{
  "num_key_value_heads": 8,
  "norm_place": "pre",
  "qk_norm": false,
  "init_std_down": 0.0436,
  "optimizer": "adam_hyperball",
  "lr_head": 0.00582,
  "final_lr_fraction": 0.0
}
Each number is 500 + 40 x the weight over its row's rms, rounded and kept within 0 to 999. Layers, rows and columns count from 0. Numbers have three digits each. The size before them is the row's rms in percent of the matrix's.

# layer 2 attention query, 512x512, rms 0.0304, rows 0-49, columns 128-191
178:518456475530427525487575481392457515511440481499438528495512480517466520536530433511437452521523512559512500511474552449457471547462541486510507617539448543563393504550459462496460503477498447
111:523546494446559476478452550553543483517538515485534441468482530521511478436451556450524521505509458472464506487499464535548553493561436498521531394513553441460619514456524518503533495539517581
060:471542513507567538564475510567523540497499519487538501534452505412492509548478508538557484474427538502562492514511489482513518459488499504499469447407528535415539504426587504494448503496477520
104:532438525509445467491553477457480506427434518526476522474537433450442518523504440519488447500532533547526461485498546490466472493472523517534487571481488545573409506575523437504508523443446413
079:475560511476587447504432557578507475525544488453563534547446502455547505450483538551549554494464430443435492500508464496459505513512479535447471471491526477411570485425510576501490484522507566
072:473519467514437475500481451503485487435445522559508504510516488466413482498515452504487495496523530511517480480473430426501473431469494535539452557434490509514424525536547449517480519435467424
066:530477518545430493505492532474485510438433500539528513549537493450428456538565503517506486484497545531558519523499438486539498512505455585512505488477534512490457510544519457597512499493419489
089:528425515523460480439515497445448499426494531552457496515530487496429547510527472463464464535474511499483501482469554496492489490458536501556500577490501510542419499539522402514490473453477399
076:428460523517518511506487572494523501557576453458560531492494530578534511508519461502525599519498501462431483496512415514468495545548475506521522459461505489421494520449466533542455488590470608
081:490480479491487507540547464509494464460450494564633504513527455482464555522484477526534475476493521491515390491468395531524515399467555477541469506478552419481445491541487373501464447511515473
081:518527461521544603451562578469510493493549467495543511531466556517608535520535528479561509579453485480472534557499494468473443508475439524495539512467514491447505512491540463487491537544475542
089:501512482545545505502518538421535494552558471496492492571454574524513461494550514501589508470471543502446535518547489572513503541496489546477429570534520568540483525551562519458484495532494504
078:469531520499541461524508451518571485554559516448487538399571436462571526494485520491483508499511514461476475571532495486496540493561433498429536476437492544502555503489453594466461509546465554
070:486487495545545529486512418417481492504515473540421474525495499505507537488531442505496448486515449517478503514599575494531425574519457548478425470485544554483454484486484445506429577514529466
085:521503544450545489534491472475585464551553478453578549460504532498541519450486514503488570518511461416509499505521469483503480485591485488510530455474508505438555497390483560460516522555493571
055:568484464489493501517529469522483512486550546497470490518510544473394584455516480482478441492534452529526524478471560478522438478490521488462523486516583467449558438509554535484507531524543506
091:547471533487483491530485519469463555464496508475481512558511529537526461517487514505521418454551451501450462574506471401436468522483494500451493522524490510561491453498421451484575521485453547
086:430538530451549482558477554510518555474621526475528517535453485500491464528478479461552520548498526477591471462542518585560523517533555542477569438520502429489547557449504518493503416557551529
146:492455471498419498508549496466451486486438523524503510550506497470453477543528454494475507498491542509528520507483527477434503510415555457518490608494507499547405552561513431545466482506494426
054:523479471486454508484545417515493464555443537500471508565520473479478515497415461497516482471486505472551520536491533461460506525469491498473529530471403557517461468508461494484513532539590505
072:424516538494536521494547538537520490497546495471563446473465481481471482454531535491530546498467502438488533490435494535549475468538455504483500393481536520451541461442476468494537505487492584
099:482515441541508548497558472392522489458418531551444486525536516522494491520536497439469425494472524521507502505521525457470492570409527503467454557463468539567459477557495477486458505488493434
108:541433441475448489495482466473447464473493562525442537509553434425479529536544401547427452475490500534508490521460513436449539517429495452573504571508473497508434530523537459552471517492495467
085:574447549505493465493507518477527464557511451448483504482491531522463498451498445498532490429591529406558497499494531515540464448529459467483487533467466518512497581456468528473540540525516513
092:440513603511534492520486458474485549544513555512424474489484542530552555462484475494504523515497518535562481587550520538496491526512492505447482540517464554500563507599519503504475448488509559
091:474546527452469466528478569482526538496575489444501462464467510485564468442525525515522413528483525515444525524543520506523535472514455512432578459479559533435512514440513519471521527538461546
090:496486482467483499545512521489498519555539493499541461499473498623519453434527536476483420493504544487499543409541481471518575501496480514478447459557462489484514400480501517489497523471525496
086:463444501487523531548510494480528504553573456531535485457462506526433512427477517493437450522564465464523573508488546576506510476496553474490484434548571524468536487520545452515503482612513474
091:520483478450504529433550458438502446464462485474518535405534544504503518492501555468486498524532550474541568452517526469583536448480551479556531482512541543507498424456544491488451515496521475
090:509548534517446554469514459511501466550490484546607482545559521541511475451501576518470493478548435498528538554521487533497520476473458494470423469495479564486519496511443516431438445506558562
086:441490504550498469586476490488492507490475467592522535490538436437496467544560434431455494497532513465556468609474463500478446527457517473489490507514531570531429539534464513454481456512425445
089:453504555495445541477503535527444557508415449488533525466513507530437509512456431491545506549525576510522510492486527445511532401525486499618539520486559450586506495521440469466485486544526517
088:509461496515540487511457419473485492579459507488561565461480459506497490492548439602476488484494526522495521563518418509417517474515528476561404506448509413367473448496544456596522522470490495
091:508503532507572470502568519465542466545495555561430546527482541464516511473503477502497475464409499517394464483530473466527499466483504410460509528507444542564509505443457513416520464491456534
086:519496511472518452524510536477519477509547486572482501586442466484427522511526432515466533485493487491511433475491476484535431406499519541486494484496544495567522523491562469480513565488475415
088:539517507490512560484583480527538583477442537491521498492463503431483530508515479431493458534506553454536471466504515476543465440503453512525497517472494496502497528526506515448423464416464435
096:587496462520455568532475465493515566489502523464442508485547529445512506506475490525517571521448522467522447527524461489481540530522470482484548453535514487522493468501482474478534473462456501
089:488490475488546476550487413523502461473451564464536509527536450458462573506446458438496510449475381513519563564497576501508503541509498484558541538504484496552449613500493384452493471470544474
094:491525479476514523504468459542457553492485464525591538624536531514544468464531471526462551452458457558487518466456445492454544426478516483496498480435418480538518462538436503492440547523566528
089:541540457485524501585491458558577497529499532531533508490501540466544481573525533486511553482519434525525473539524480476523529511509469566579524468443553549554560458483528479495453443442493491
088:495512490494431463509478458502524502505551548517435506550525455556461512479444451481482477510414572522470489606596480498529498586567512503424486469506464484471527435508503513437522497527461462
091:492396546514454431510525486489499514522477497501494537450497488500495436533541485479528553448466477532479520484499485493512468530461488568477464496467517546445462530558463513511550477506479469
092:512527442486440456506470529479471439518569542476467498497448483540505468532500576554560464516433517512483529515582531546501479526475519550431551537530476514512518559470446506459544504529482493
090:620464573476500515500451514571515495453469506472650516447500436462451472499468465514514493431538501437476477487462497510500452528597486561509483460398456513398462504508476483493484526505443514
085:574502529467449486565441453573461491478466505472433571540510498485575494506502476498505539549474481502501460521489439511455451533497524482486435486510407499440460514507455533521542455461576528
087:528553503486496481597499478503497514481491516472534556506549461441437501462505506488526485523477553453478505548424471538482444506434432538471445456524496498465588478469561467428529460525481498
093:475476538536470530499509496442516503469437461573523494592427523476474406569515495477523490491567498489479513425556553570494466554422610435427519506492585522497481527593481518491477505430498486
091:516543418554445504547478497411513527496536463544433520513521519482504426554543476526507452485561540586544568560525497474465435554484508508460445488520502548542524484537428555450543498468492483
090:480544513517489493462417502601394536575566479456440490500505441537480538500512454520485598523444451565499558448479495512484527499497457478549543505461473491501474520450468536542515485482523490
088:448505505477438434488481502518505484459436526484528586413490384530601447485467518491479504522484511528476460518503561509484515513491431437473509492483478501503520511516506527470470545527516446
# layer 2 attention key, 512x512, rms 0.0305, rows 0-49, columns 128-191
146:509452496516478526507543513463445501508445496488467551551499464482472479532495449527476502483477551534508490507491555499419473522410557454478501623509470529553421494510466497502470508505513467
093:515475473492461502501562506426461488505410502515473505529538449490472539510539438470474467537503521510537491507454504465490491483443536492533479570490474523566413526551458464517422518492491440
069:515570510530498452486434473571538489548561494489531498506513574528545439467448565504518512487550446511445502480520470509523488496504419509502516479497491467441595498459501546488569508537526501
077:456478464510528540504509533461461497484472498477487535519449475452465465557521470530509483482474548504531517511467548507448486531423541416447456596506514537554439489502487463515463483524532485
076:523558504484510477527435465504541488520515525514529486498469562522561462487468528491525562471535503475466503464543445543569505444590467511478570409487534480444591475519461565450512488549500527
067:448472495449539490472483561537486483467503481561522509579447488461499500550481446533526484490438536447570488491492575458385513526430579495523481560531501458482478542458533430515492507510508506
084:476480491528465499548530491500478549463532476457421481528457508507399460506429576527517516477424543518530486544480532493465470530417625468428553564500517541531494455454453505507472484505517492
071:491486462522535537484534541498453549465506460491448494503525484447462514578510433488463474462440524522535504499520524530430499545484565435464496622545455523559460542500461468511462528493488488
067:488548517516504536474430462531574492530500470464534492512523558510564523459492520472542499454517475496463569530484508496508454480539448523481523480540490508471590518475469602425548510512507548
092:451462465492491389502428583531496600495422432501473467478487506471465557486484423524500468391470478518474544465534503470464522536514439506544533512519501497500514590423573497534460548560428496
088:496570512535511537501457448487501532516415474503506538503552549556474458499494559527481518511505505527450540494494488511511487580497453541473553515502488538546548487513463548421456482505511449
080:490462437536464494516397460518530469483500455503548514525471504524467491484506577495543545577572547458479461470543500573535577565432531522503498509500526489529453554476433557441538527484499497
054:502567569516466510534450443570517498471456556534561481491525567483446431488418546545524568466490448464501493522536585482520503469575453570529570453545422540526417483468553519467526491524481498
107:473478509535523499500463499444549555479506453469490569540530511442499542512513507521513546524419522515476445527470527485448504594490594497488482618497475548498440533538513516476503470403507482
042:545579519468501499531401432522525445529457548492442461559460544499559471534508467448497445505509486539457592496494473515554548494474488568518538476450441519463508526554510509503546501483554493
148:478405470520450519508541558427467500528432501472470524516486462467452473557546449496485488519485547533537487482511505477434478509428568437486466605500484498546464511535468473500432493468508474
085:572472523487466512544499441500531494534472465548460476463486496491473511525463511480498530502543508445483493455503511494495493467526516517496527512450440584548515533556496428397442543582499484
090:525471494508505537505366537496556517500421484499508554480509565523525518433508546538497518451514500469527544507461470582552502512519505488565384489537516455459530504506509518512540537478477458
037:441462470439538441523504430475551552425524523498499461461458522563409518529476518546561440472446565509513544490449449509509520576425546556517430446438515522476574529474490462499469541509556499
184:501560531487553481502435495549551515514576487501565470453492535506537484463477579502520515508536455464483482502508463508560523493582442548508480389496538468430588489467528519479543489525516528
111:517440478516467538479566514430462489503423520490465523546515476488441482554507443539454496482501563527532533495509546471446488494443592476493492593498464525556437504548457470513480492493486461
043:524476578532529460437423539527456543485575488466510512495506437491506551542488502460497549527541494439577503497490440503487557493499499506540499482534549475503493471432500494493462507451557487
081:430560531500517494496481512522541488483568515497538452462473527488547466487498528481526500492515457473484500508476461503588481526585445565489489419490562438449588492472523494500512479481507545
095:488504494495538508494467505565564515514570502483464473515494479489505563481485555444448570489451489516467512572489468509522548469534543491461516427553477483405528475493463526528552458453499534
097:470523431494440488498453478613488479519450476469538509514520555527468452501531583514461534493560457502522479539549407448525516437547521490533463482502460487474608529433512517468564495571544495
077:518436479544493505562537565461471427519430419529460499501556447513457505509501459537481504484445531495512542518491505471450462511457552436536473628499408521535468494534435497476534503475452420
081:545460443498483470488508519511489462468501453518464459486509497466498476452546447515553483470476492486456479494505510546440518469445520491530531672425461470503464524569499488446426486484507430
083:521491483547506471448471505462456491464450527516456576586490549509442447551540439481511492448484576559462518528540496512473495541483513501537451591518462514496458463493469548577519516442506502
086:526550584507511532462502546552496450560609532550441535523522516502539491467499496504490478499471460468486458503461547530466459457552476521424533475552475519441528455494442569505468494481458472
083:504478527525466521463564509454506481510520519491513532527483471517492518533495462480574494514420583527445468484560472446428486460453533530493554549459435502508503514474429509484475550524544490
084:476552519449544537421456415449558531533595476512499565432467550472493517480502548480501551532532499487481460517483508490500519458549525502474472423504543542515501518538534461450553490493540522
084:483548528453560552464447485520569467532506490464531502484614532501545537459527537523479564508540449488548496493446466481521523450471493551498570473500530467414562531493515573503501467504523557
088:437513465483491484446525574568431508447548431504520507549530463531522506531512499490514542417500535464460538517481506434525511527454497511510554441498381547479489544408546527543450535468442520
088:538484500506491523448450366495515486513457516450522492473498510476515519531539546502500515508597519428527445517490474488523493454601523559489483441487475541509419485536530554511500525501458466
086:514494424515509465444449507457469579486467507536479567524517594515487503523487527456452468512526534469487494485481490462498546557520533510472441458500555541455484571473426532533492456481479493
088:506546563481433509510475585547549534533545519539496463550494491468547509446499564509479493481457452500483550508533465528500481537565483456464438550568524485526574556418537545540501448566505558
092:527445501498447469499496410522357498506438504536496494464432478475479484483495526490414483491504406520462454519448564470500422535487472502517473559508491500522448483517460494531458499538513535
088:496479499462546423484510553482492541448491468525535511560485524425543468526480442504494534470514560514473475533543460464503514528529454535561455442417493491506493547523505522545543521477534465
091:501504470551485521519539604476425502549417417504558510505500476478417502491486489527472492516477520604473516467503515502516474531406424458555475532457470501536486531502492456496518516538558470
087:421508523576366480502467564493415526530420551435427462449516452511508524476452465561470499476531528510484463478530551465481540521534454504443542507457416486542472534450464452486479453557493468
086:527527490466527462555484528520531598524494429537567531465550498520589472465467522551462502519472443480511519514456452580506495470539403470521459525518443592509565471383441508489448442521471525
089:430445491469591539497486481487522462453552535477499520508500535493539626495484562562510513518502487509445478494551439520493453475558562457405595508560522520480539470490518586463480422487518466
092:505462474518536506531456435503565526458488500488507477431462506526519487499508480485409466522578465488501484438495482528489495635504554465555405429576525459525543470515517526523514523459481499
083:468475528489473455508531534452511432498485521477485488557491529476449517519477427541408487497456476573499489484509615534465510498482490480457484597542460535514451504496531424531465450504510482
085:520447576461433485449503517521575553461509497525545513546564417519552522492533518491517470500524518569545527501498574431502505517454528495524488500484549529476496551446459464508497484464534592
085:486518508472437481477512507414499528508480492546520548585493486508517521520509469447485538454448616476504525493559524498469517480423571482523513522480528582593439529486469446485491517491489504
091:519502497500452508493447497465578524459540466493515520514559506528528500446535552518531532470524543531477445507429442479489558511488509535508442501544570563575460480458504482485502501547499495
079:475544540483543487450467461505507479485546493501567481431494495535479525470493605490534537529508481453430408560527484509524564490500509527474525399464505491482580444479528509460497508515559552
090:428549464516523519530557491476591519470460510542562461500536543475542514493540513512481487568411471549543486580548528447453405502499477492459418521503531521428537479543514543456523451506494477
084:519473505525549472541596531394499530501519465562499490519510553461417522530506477543485479462490558426470482522451590470505416495449516530446454563533466520558386503506480466471507558490492460